Each number is 128 + 32 x the weight over the matrix's rms, rounded and kept within 0 to 255. Layers, rows and columns count from 0. Numbers have three digits each.

# down: layer 5 MLP down (transposed), 6144x768, rms 0.0342, rows 464-488, columns 128-255
# up: layer 5 MLP up, 6144x768, rms 0.0858, rows 465-488, columns 128-255
down464:149148056127156098152136091136168124106113152103144143169086143198112133146169156110091153127141158168148105072061099096127067166144143108119141149157118128133164135148096170101130110144127142138120102114153108112132111113145166155132087118148126096135137127155136144127135111128161071118159145143158073090089159136133112141121135185174117103133120151163097099158101073154154137115103
up465:157132077151107093069081164121081143143132169164178129133138159065127055083141154131129104091093134098081054099056135107102125187136118164152101114111215128124135115120094135102159166142126079156085145111119097132110117091140158138088121096152129142124151088152147134161128102146160133148094129197128142135138109179119198158128169169132073177149123135210116193108171132156105147118059
down465:115132112146209082127122124103153105109094148103150126164162110111161130075094124152143098143148091129138118104143103137114091129146137099097130123186158123098142172148100161190082191121138152138137151091100157096184115173142140135168110116109158072153127123184108114073071169148160116060107203136115139093221157129149167175133141132145087030151165161111147125125146124164142110201116
up466:135087109128152126164183186168116129141116111160100220058130087109104155112133155180090166121135095139144149140069165098109119125148117122166178113141140149116042194149109077118107157122163075108161140129119133158106115138159132200134100164111150147139114152139152098204143130162110105139162145156125135168117198144113145128121157176129145091152144086130163051152163153113109216121184
down466:180127129151129085077153149072117178135135126139114092095086126193124082173166128086148105240096168201098139187108124183142152138113188147112051136150105141207137134172150102137137155120134125150070133154185082148138105173099156101148122124146063121102097122134201086125115148019097099118167121171113076125056164166103077140137066091154120102129178142127097143085058125065151125184143
up467:096105160170179124134139122078137139117202150136059117117123148106119140156113137198071159101133070183132119119144126124094170083150087132099130138110146155163102127100093173173152069131094107231102126069110106121145098146159158159152098100108163131129135135134159087097083094124083109117125166182147157068124189081107113122128115168168161101132116084166110127097152109101107163148108
down467:113143087135100082141172152088123136040143105149143154109134124147077140148102126145147133072127076154103135087178081193127159097207123082137042179128151133142120064116136073129082104184080129140167082122154147104174094114087188135091147114178083122158136166155090152149167081089158150114142170132098168152113125135063120171120094071159132112167122129139115100104141091094107164185098
up468:047101131117197093148156117031202143162204112131166153135087146141178128071084110124106158162117090141110095083155114101124120085147084112139109086119146132158109160132094102115151133155078106144143102097099126151135133117089116141131115148097132153115073138091131102128184087137119126154159144097158192118125082141086113073104094124113157084145141155141125142153083218104082081157143
down468:074141123136081181130061108154155116138143106120137042125149072181163152067136084148121095166135103126146187167120050180139170108125109164112133111092062148151085124119127084113103121141154082112133041146131116115086146151182176111139155117115126084124170138161117141121082166089118166105069117139157087131118111148136169113051118084147113133096148168094142145155149156179132157124102
up469:155144171123164104106160112148098145137128111077172142140116126131159125120190133161092120160171065140127135063116110131167097182095104115144177161096086165083153141155085130117154167182147074097124142134098118141093138112121093121145156078150094116133088082124111187167174110155095141103198149112131099166133156130121171104056144153097116194153126134185117111064115159022160178157153
down469:218151150106151114063128103154163109117160108110124133122047071132078145157178118144156132100124147128102130141150093126130117164096090141175129120115126148142130174152127195169187100125176117047149106135166100161159139186146108146165159143085128143124190094104157134126139118124109107118079205130112129078106069080145095163085067168070172108121147142171155111157130113134145126154129
up470:114162142138093097203071169126096071102142102099093135128107143209120136101104148135095147149100118104136127105135107074121184160088191143149119138102147164149174107128113141117132158085127190085132089087106139113116118188123153146133109091221115186127125130118102067153120137179145082114151108127114140169147115133104078140126125081061102075138194153092161176076162211114177107141090
down470:091157141178175171156141093131132093173114115122099139156082038134124150084152180155090120121148109135191108113093140115140142152122114173111107094140143137190099104103147177104115137101110058126167059131121122079000126152101144104147100136117115098135146104087111162108158101082153167152135125151129062149111164083149151144117146129237141127132128137144119151127119119080150147152122
up471:121113079115135110083123064175107133076137156206125090166122146188173132124078123145169128128165121133156111134153081140110128080163109144105121144114160151054116110143088139125098104098154111197093174090156098112117144133080141109061154089132171143177159112146140097102140148108124152072181152149077134137117106088181174187124115142136109127184088150133103085195088104160049158132113
down471:170074127153072172128135117146184090151089124131154187085125120055086128139100095092073146188062097116167177114126192168114155160115138134132111129121120126128095160146138069138130135138084108145138133129135137119139119170074055073102131090182143130050149162162116115091149127172145110136137119159120157094126136129161132083144184141178147125124183130116108144133171166073094168203084
up472:108088093131092137151158108149126117180107072105112201103091178122094143059165142088121124042104115153194132083175089150154102131126185158161062147160171134091106157095114138088134139125132112184112114114126099102121130098142150087169128133162130167141166109145113073131142068154116112191081154091101149185120127159123111185179073087165108143096137147069186145185116144119124134148123
down472:155169195144152127138172131067100174179085159061171162156053167116176105122111172109090095130154139134143169132116145131086148121169111143106133118074115124072149099136126095128185147100106079133081113104123147112162154115133195086100080165111134164123117150123174159117081152120107094145154100130106083099027079109080128146183077144159079183119202152148136088166172157110122150136186
up473:134060124109106121128139146088060143115181123113173154118103105104100094171153140122143114138120132137160111127087154120108216099115139116096119114123155120173106159128090139083074127098051148122061101115166158134084101148161150096183109147084186073096152055108092132183114124185104110106139114138102116027125128122148156144151115160150160112162008145096119108148083118113168122132153
down473:182090161105048136177152164168196124113111143191117121144096119086197160138102093124128137147156116059161144160136163147165106181075136093061140106112099119121129128117103100104197131073146083172164142091132108074112168101094138105137148110152143138150080076120054111125036124074121120139085183127092119099067139128138135133117139141167183113163134097139151102132092043097103085150165
up474:189111103142172133102106158108159100141132126130142171168056104157127114119113067165129052164138181139145126143147151091092134119105156142095107161107120112143185122208163078187118134163152141157077152159096142094116094105117150082076115132098119095111153081147089092169122168129188145163079139133162137151122110123145148102093169049169102134119146142119170162125104120132137107141121
down474:115117114121142165152161111180110138147180064198173164095065136115083129155090163113173153084114118189161132127120189075127125127103110106115122116122195115168053156160087099107121107158127170122171106161149147170106082174160079118084105154139148116153080111130069099130138104135088125159123052107102121138156137102140135167114114110145110133138120123121104153136155090133122219146151
up475:116130152135122114095188123099201139105143141119131083145140100124142123145066137069098110095169157161079147144106108162124170137133093098159135155106089195166168122080138151151152123157096120116134120103098103080131120139156139155131124113117121137059085147146133145091141087119101157105118128127152098101122183092140113172136181137154133149106161124125118127099093111156116162142108
down475:106146137120141171143112096096129124140117155080152116127137135169115137177150080070158100114205102109148107088148091147149098171113137171050103144149111127140117142107149115149127134104074188143124179102101143150123106126142184147098117131095154105136168177127175159124142124084149101108136145134160154098136151128137205130133171176094110117175100118097100144084124134062104123140150
up476:021156126062154166105154119104094156125118112132122054163109163102111170193166175112143178190114101163148107137118133115176120210096191129153151130152154126134113093099088162141125180077110095092111161092133112070162143117137173106206138109111109086122140061186181105143180200172126143105148138129138127147110152118126121157131110123159134222168123125147126166133163120100158079150083
down476:131142100133084144124101097121104073138159110128121195137153096141117170093076157121124146118087086147098103207129135122163109104185111127138143153097153142135155155134126072059176162154108103126139103079133110108145116091111133134164086111154151099149125132126137166147090099088160104111108133206145119092210201160140089104188152147120163127141107197092113166116104139111173156113094
up477:079104114128092054094108142135109149150118173164105102174153121142161148140141183099149113105160119117090138129109146147105133119171089106149138160133104138116088142116124114145117080122167073171127105109178110129133076208106156157138163134112112129138156124093159107159133150141120124119139157127151167113090105139139131100154089140139102145159091090197124140160163133138197151155136
down477:121136159137147070199188198105174105100107101100153111077098149120186098108157138125107124129102147096150120102150158092140138108134122127060131124143120133120066115091132115135125127141123171150139096098118188146094101110083101132155127087170156161106099108128091125081137149114121073108123155094127167147105152143161126204126134104124145111137130112180165121116135120161118163098139
up478:127123134110051136119098175188115152155183180162099119140136150104098114137138136121093108102064090174143083141173102089121087107130119144131119128126108100137120112191105095123136137129137100156126137163154180066143150086129131136098180150139150133113146156171087114127050128143130145127124099117076136101109121120130120127089081164210105090181148098130129151128051108097091150177097
down478:117078175114131100157104108098142111113151111119193115120096106156097131080101167146121119166135106065174147125128054147187169153126161133114141100190157112195097100122146134151151141139116142096151199127072162155127122194081117113102144138116142165116133091146130131115154135149101078089120075160057130109122148158131121127108149139099148168126093110125193122078179125122149103150206
up479:134114108081135117138041119163106060190156079135124097087060080159160113163117089138056130160148179137128173064155125123116160106147122133071109101149128060199058116131192139062131102105127171091120120084160193149116130189067093166121112102139169149149113111134176089136129133112096091132120085098187176101186151142138136130147093092143134171158128134064108109079181102159096111161098
down479:087134065180138114138149179177168054115091122119140214197150165151126153147085132133098104090163150098133136147098116132128164122127145154109133093144134121138144129143081114146167109125111098150140126124108154147148117120104113084136137173144137160192081122083104110136097150149143088105102130114108102116114145110107165128109166162150133098176075118125106143106110156143157157082162
up480:126108126128061094064147113134117089172076129121170087094055153164110118148132149133097181132138122103123101093113090164167175114136113158163101095076136076196109125141119109124114168152145127133165093111104191137138166124112152189095129124099154133179106081120092165088133145120179091156142128145132133097118116122160151195132119092060136150098120179109150108151100139157205092141128
down480:099152085130153152134134183124137108108101154094120146122087146157079115112152152156085084102145137099167150089148137144077105079082132104146118069188107080171067130126155117089089094111165112134065127135143103140141090124155107118146113109123089114110133150158143148123127131160099134103096193103081135126152185110181123099169090141116080122124117072143135169107104144155112172108173
up481:123134117168124138174101122170117113158140135145114083134174182099127132124144091149122156109107048195105128068140153131115124119156158087138088125129137127055155082144106173152082169054135162086065125133094155128137144147144093126127132124133118130106135126123128134138086078123118158112141101108162086121174096135115179138137114170207107139120120178098101091107180159141121092101076
down481:101121135164144112147112124094135115106131136104187171106115090126169117135101114163112099114173133145170136102157052114064181129151127152124114152125155140108151141128156143145165083136148090119139127107112072093180119102118067192151104139118144117179140159127127174124097078098107135110115136137060097195122179132131126102111155176171127108093160131126133164157132098118098119093144
up482:087156133106178156160093193127144156159036155139144179066141053163150141136063135084138110129132144122104101205109148082099170149116064121152121142123133125127108109117102157163183103086173092111103173159086133101116097098162162096140160110137090142180126164171120132097155146128080174121134110145121151128114125147140159147100150116095164128133149122139088119105066082159127162164119
down482:110116157127107138105115124201121149126176165168099111158140146119166146144141154188120156113125118167173098111125145158128134144138118112167131121100091155178121089200109147180131141152140113085144103159172149167116154119115068101139109109145142048167142122058138122097136173121086147114123150150128123160131132133101079142153104161124101108038112133129107129127069093100177118142151
up483:111128143128159149145156115152126138128114094127061143104157104128187125110145115103179174127109059101105127145118171121122105105091125124137149158149201113107120159087137152106118135074100116072145101116181133146118155119127081109148151102166152147163040148129133180169082088150119104154123106093144157151119162089105159122145091121092102125114121122115126142102144152144150123044090
down483:148070096111143082144107174140133086116147142086167113105129134092142098063102167140103131103185067135091143191064098038147140110122120154113122149148133125141153150134151154174149177118159158125104178118107147111149131169133136122135127127126112084118203137178124153160121049141108165147138111135149110111176141125109157092160164131122083129135069112105139147100132127092114122160116
up484:149073160187212116088104065087168102104132105167139137202151170138154141155137129149161099127118121086128166221134057161151118115109150067098100144150121218130096121148138125118079166121154143124148066131089110111143172110141148200154112148137090162150118094169123152111131107124148151095162111144099104158131152133137142089108144089142134082178087162207129060131176129127075143122108
down484:180093164156186100175158123131081158139079151136181134073119135085132111129143054133182143158110126106153145078128066201079117133203148134131105139132091131141128093127105119137101105159132080166121083086157142077141124163111053087157136131157134161122102161191081134166126179142137127132170084110143116168112140105148148147143186115108144157103157177145156129113116159108092109120090
up485:086157168139113093148129028124098155150151076143111102079147086129125210118083114165113104161131126071118146124116158110137181199145127142116108111102116091155139147107121175123074113067082119101149145136158064163105081099131133163173091156025116134109171164187138079135119119088133111133117157159176167160217095116106114106048142180085103094176146182162110161160103145145096143099156
down485:108105120090155157087107158144102120188117179157167188158152174126052196107092094136151100099111117170114144177153234155175143095112105135126148121138105132192127110165098159186091142115147150153137129133116150179110134122078150171188101191125112125102166116111141105120160101083141184135132124129116180158123071112133075139144130119123130093147132118126154128120136175119109088120125
up486:174130152143105138050055098071183156129090055113155145069153086188126155096101138154129048175160174123095132150126096159144150145143142105120068102070131158170133142136162135180187110177125212122147183071099139108144124092122093183144153138077139087126119111095096132164175114127084102152122151069124107121108134140101149125143093093138106171092117172113140144182121116092128093144176
down486:156112185064126099150124116160190153118117114120153085152139081105115153123156126092116106049126104182084150096137114178115147174133160168145131195128146126143122113125121118125128140140146128117113124145161094113115124141082117071135192155194146132107181176101098132069140130093026092143146151136228162105103092137142150119157126117127214074166160129181079141116107101106100116109159
up487:096152113112096138105080117104120093159078219179116153202152152165128141143155080098165159137097159164141109129182088068114164112172092204140124156149129153038123092119097207139169101109144113084115173110107107175141136075144117111127106106121114184143163096074097116078107187155076155136180147101120096174144151101133143123083148123124129146147077138145151090115123042106163125128098
down487:129139176157173121051148152132064119152078129146154139077136179133142151125113199181202131157180125088194135162103117200086171139089116144119129081147104146120117158133122181095158138179098146143143162103137119090121084144182120064128134143109165130163029123144157090105116048164113147187128132147083150122097111168141188140121132176127168145102091100100081099115098139123124045107157
up488:125136117130090154057082141098113113147090149121101147152102153123145134135135153130081127076095138178136107090152075194061150095097120121094183181153146113116091109149104148130141067110160160116090148117134105173168159099122114110064194119162121138142091125175198082155120080097071182168141160106129181084106106084138112154105125142162118097161159163183097121141139119149120141152076
down488:115114101135145140056141118146122110069194095117104125099067120099116202107203173092139139094150135093139190160124119138163131121101136122147079106096122127149153103125118106133104099139085129154185097183080143128128100205122179121182132087124148135163069128118109183140146146155056150113148094123136134108112129181146149108123148100101098139138114151130155115104120101170154166126113